python train.py --num_hidden_layers=16 --hidden_size=576 --num_attention_heads=7 --num_key_value_heads=1 --head_dim=64 --intermediate_size=1152 --vocab_size=32000 --hidden_act="swiglu" --norm="rmsnorm" --norm_place="pre" --norm_eps=1e-05 --positions="rope" --rope_theta=1810.0 --rope_fraction=1.0 --qk_norm=true --attn_scale=0.125 --bias="none" --tie_word_embeddings=false --parallel_block=false --init="normal" --init_std_qkv=0.0179 --init_std_o=0.0202 --init_std_up=0.0179 --init_std_down=0.0 --init_mimetic=0.5 --optimizer="adamw" --learning_rate=0.00136 --beta1=0.9 --beta2=0.99 --weight_decay=0.18 --lr_head=0.00924 --max_grad_norm=1.0 --warmup_steps=566 --schedule="wsd" --decay_fraction=0.785 --decay_shape="linear" --final_lr_fraction=0.0 --batch_tokens=262144 --max_seq_len=1024 --doc_mask=true --train_tokens=1185000000 --max_steps=4521 --dataset="wikipedia_en"
Each number is 128 + 24 x the weight over its row's rms, rounded and kept within 0 to 255. Layers, rows and columns count from 0. Numbers have three digits each. The size before them is the row's rms in percent of the matrix's.

# layer 5 MLP down, 576x1152, rms 0.0414, rows 363-391, columns 0-95
095:126148128153121135140139125192127124104106149131113124144140158161130140132137126135136143129132142121190129136114170090173139120125111086153177148117108095135106187168136130132122094150117136116119092138124128131147136106110156163146115131170158149128144107135145125151115129102106181058
097:093135157156150159118118096108117081115138100152121158139128135140131101128111141192092139114116095140109130150128126113145074159085114159101116161112110122118164147137122114144155086144145114175069109159121125140108106163085125113141134135121151111162081130096109132093087133086159147140
107:160109158115154097128169143154116144153131148158148154121119146084129140094105089119144134108181088104104142117119155146139113169117128133169120143159130131131083144144144128101099095107107136173144121100166128146152138121142121132171148167095158140107086116155137102153159127116145104138
100:158152141129149162092128154133135140133124133180086117108176160134122151159107154117136110133165138119150108117142166133143110123100123127103138117170129151143166141137106130112135110158127123137133111127115131165148134167112129146151107167135135136106109136176136105155148142090098174128
101:105073160102141150104078119162096134118168133165121134147105150122095148154107135103114086136128123152120100127124086117114101119110082156123137107100117129145137150152124112174164129098128147152097180174142107118113119176134147125132111172154133137108114122132117115098150178196139132158
105:123121132113158159146133154103131125146127089129149160149142149092115131121122143138154112127166141119131103106126106106148172146144139108127123135113098178103107119146123145154139123127207126118160120100129099099141114125138143123165130087147179142150144081141167126091119147113157111152
092:139115161128108120113095134118062102121109143115149124095118108120114104076127133142128117061166104142160144098094120091123123121124126135117135142144106121096147129109102154117147127158163133124139129166115129119148129148113105125139122161132112149134091099153183098123130124105103102137
100:185129158091098133125132178111170164139112153109095068134077123098111111124110110119133126143134130108146109148112128128114108160100123119087115101125177157115176130101136121124137118129145155084146134120110134120123149098174140122141151150153113121137096127132109111129146147117138084137
098:087125107123183093096116140126117136125131138093135063143097151127108146199094112125123117104158135103134091141092114107121083149091142108130129094121156132157094095135135136170126124121135096123136148132110131118153136103119129140140139123121149153128118115121114113093123147144134152137
099:139145097132186123140135108155101136168133110154103096099164122105128136070143145157124155128106080176164172115140125167101123127144129100101107152139113120120118140150083118152152100170146080136152113144069140126138168188163144135133125122129127130111154113189122124116115162134155142170
099:112138116148119169125130126113153149148097133114097140169113135161139136094154109144133124121134130131111129114152127095161120111149113130105123105105131150126117124123123132146126128132109112130145112131144123064119133134137141127158143102133160156132153126136099134170122128127119165119
094:113104127142143147170119077171119111105132122095102153125140139067133158112141120099118134163124088120110116143132086152134165094124116163133066143147126106143182138133150117129096148166160166103088117102127130098171125108130085125107137129134154130146146151094133121149126131117085099138
097:155106098107154099140138114131115148140133144175151119146109132103111140091138138128144125121128157124108136105131123149122100118136144100135150092135133135118150125132124131174109157160130139126184082095110198145134084126145096155140208126145085116134118071133149177163141085067146122105
097:122149133113138184124105095107134136167139138139139113142113103165119175141124156129140092114140112154139108168120149100138140120111122107111104104104140131117188152142136106110138162152142124106170118128120114114130146180120142103126088126080179140135096135109111094079116091139121110166
103:176123130113165129161129121085163119108078131162155067111106119113167093146149101139113168172132084137103134125165122148126108185152141129151122139132143124132112147126133090114114114136058143116086119109093081083107163115126113151117099121148086150155144145122138175125119107164132111126
095:106142088134176161148168134130101160138158097135130118133177149126075151190130133133117127107124118120080146156134120081135162109113123163110129142129111137127108160109143105145099143115093153136127120125137143106121117159147134138133123163137182127147105152124105132098113114151073113126
098:095114108141136096141145153109120104138147106158115163123102138123131148093151090072147150120097116120205164128136050135134125116129103103117125134131154117145101150123117150103158124112112175121160112152126165149119115160126154150135127122204135129134140136092088152156137102124159145086
088:105094148103113099157098110157126137113120114115137141121088106129111142185160138122138133171135122125107107118099100087112085143102102111079148140150133123145119149137153115146105139149136090108123133108143132104167098081124101116102111125151122173119147166119147137117127144146119118155
095:136148140144105181127124120134129141119099102085118112142071124111134128075146128088123104170130126142118099105132136177166113131138121131115166134134119124132130121141084122098161120093116150163093120082105074121107103144118152158125166159123160105149145156122114153119123107142148115103
095:120105097139143140125141117108145095129120121088132135146148157102073148110109148139121111116153117140096098132130129108144105132106115150142121139131130129127093148135098104091110114121130116144112113184100118131112115153104162136165117113121121135139098121117188112110134112125137126126
098:094141121110078120101113176177154129148092162117140113120163109167123110124155144144125112123138145113133120079131163146108119126168149170127107169144114126128140142175121122124146151162154119122111149167156167150159121110157150148120100160113142127117148154161144120173131127153126129174
095:120096168115130122119128166110168151101177162110112097153126129106127140102130122099164146140122143149168143166139127135092125124135132085191114112148114083116167133134130127116175135120153138123140131123108157103147120092094102158103148134161107122125184120127126135100100118137111125128
097:109121143192114110120102125086143165106120131145115132138173148126132089163102104134119120145156128121130159159123106122134115087108168157122141138129138182113126146143141114110093130153111149110078086163125089116150171103124133156107142174145105112125124071168161107147113158175134120103
098:176110117130126153160131107156118132108110157077157124172151149167179113103096104132144172140128124133149141098124155107158160124114124136106165135094145185153094090149136076126147148130143149110092091153128130143143154117136115155101134155128078162133094084097074144156131180143126142148
096:113173128079156137136115164168115149169128131128088083151087112121129087175147159101122153145112148165122058165130104120146135112129092159130124124100121109112147099117112109127096146123123151151134097104112107144127187109138131094133107159141127150135172131125129114098099102064122114128
090:151093100119107132115108123142126120121121131122133109100120130134123109145135194108124135109108130129110191159153155141124160140108122092172140109116121113154154098109127127121156096117127135137075086141126129153120136173158128122152119156121153115153084070119160176127111117128114152131
102:133103118159135117142117165103144137054157161124137130119145121188090098123105100090133148131141141095091123134177136173140119118167113107146143159098142116121092142119106185146113113114125113120118097117135134137129163125111130132154142121103101161115142138144121141135135122114166118141
098:148099134132094140136114128119128095095107101103151099093105136159121108082128099167149106125086126170119094121135117151146122094139131100107119157150132119143169172172137095116114126144178127136127168101096126159146077102130115140126109158145091105122128146120123124161116120135171192132
100:127132119132108127119143117096137111117138142129153144075132118151145120152141143143138139131143115108133158138132111125138113144156191122132117103106184150119160135149125166139120132146174128122121144115116131094121146122143115158111138123113111121153157107110129130136134128094122137102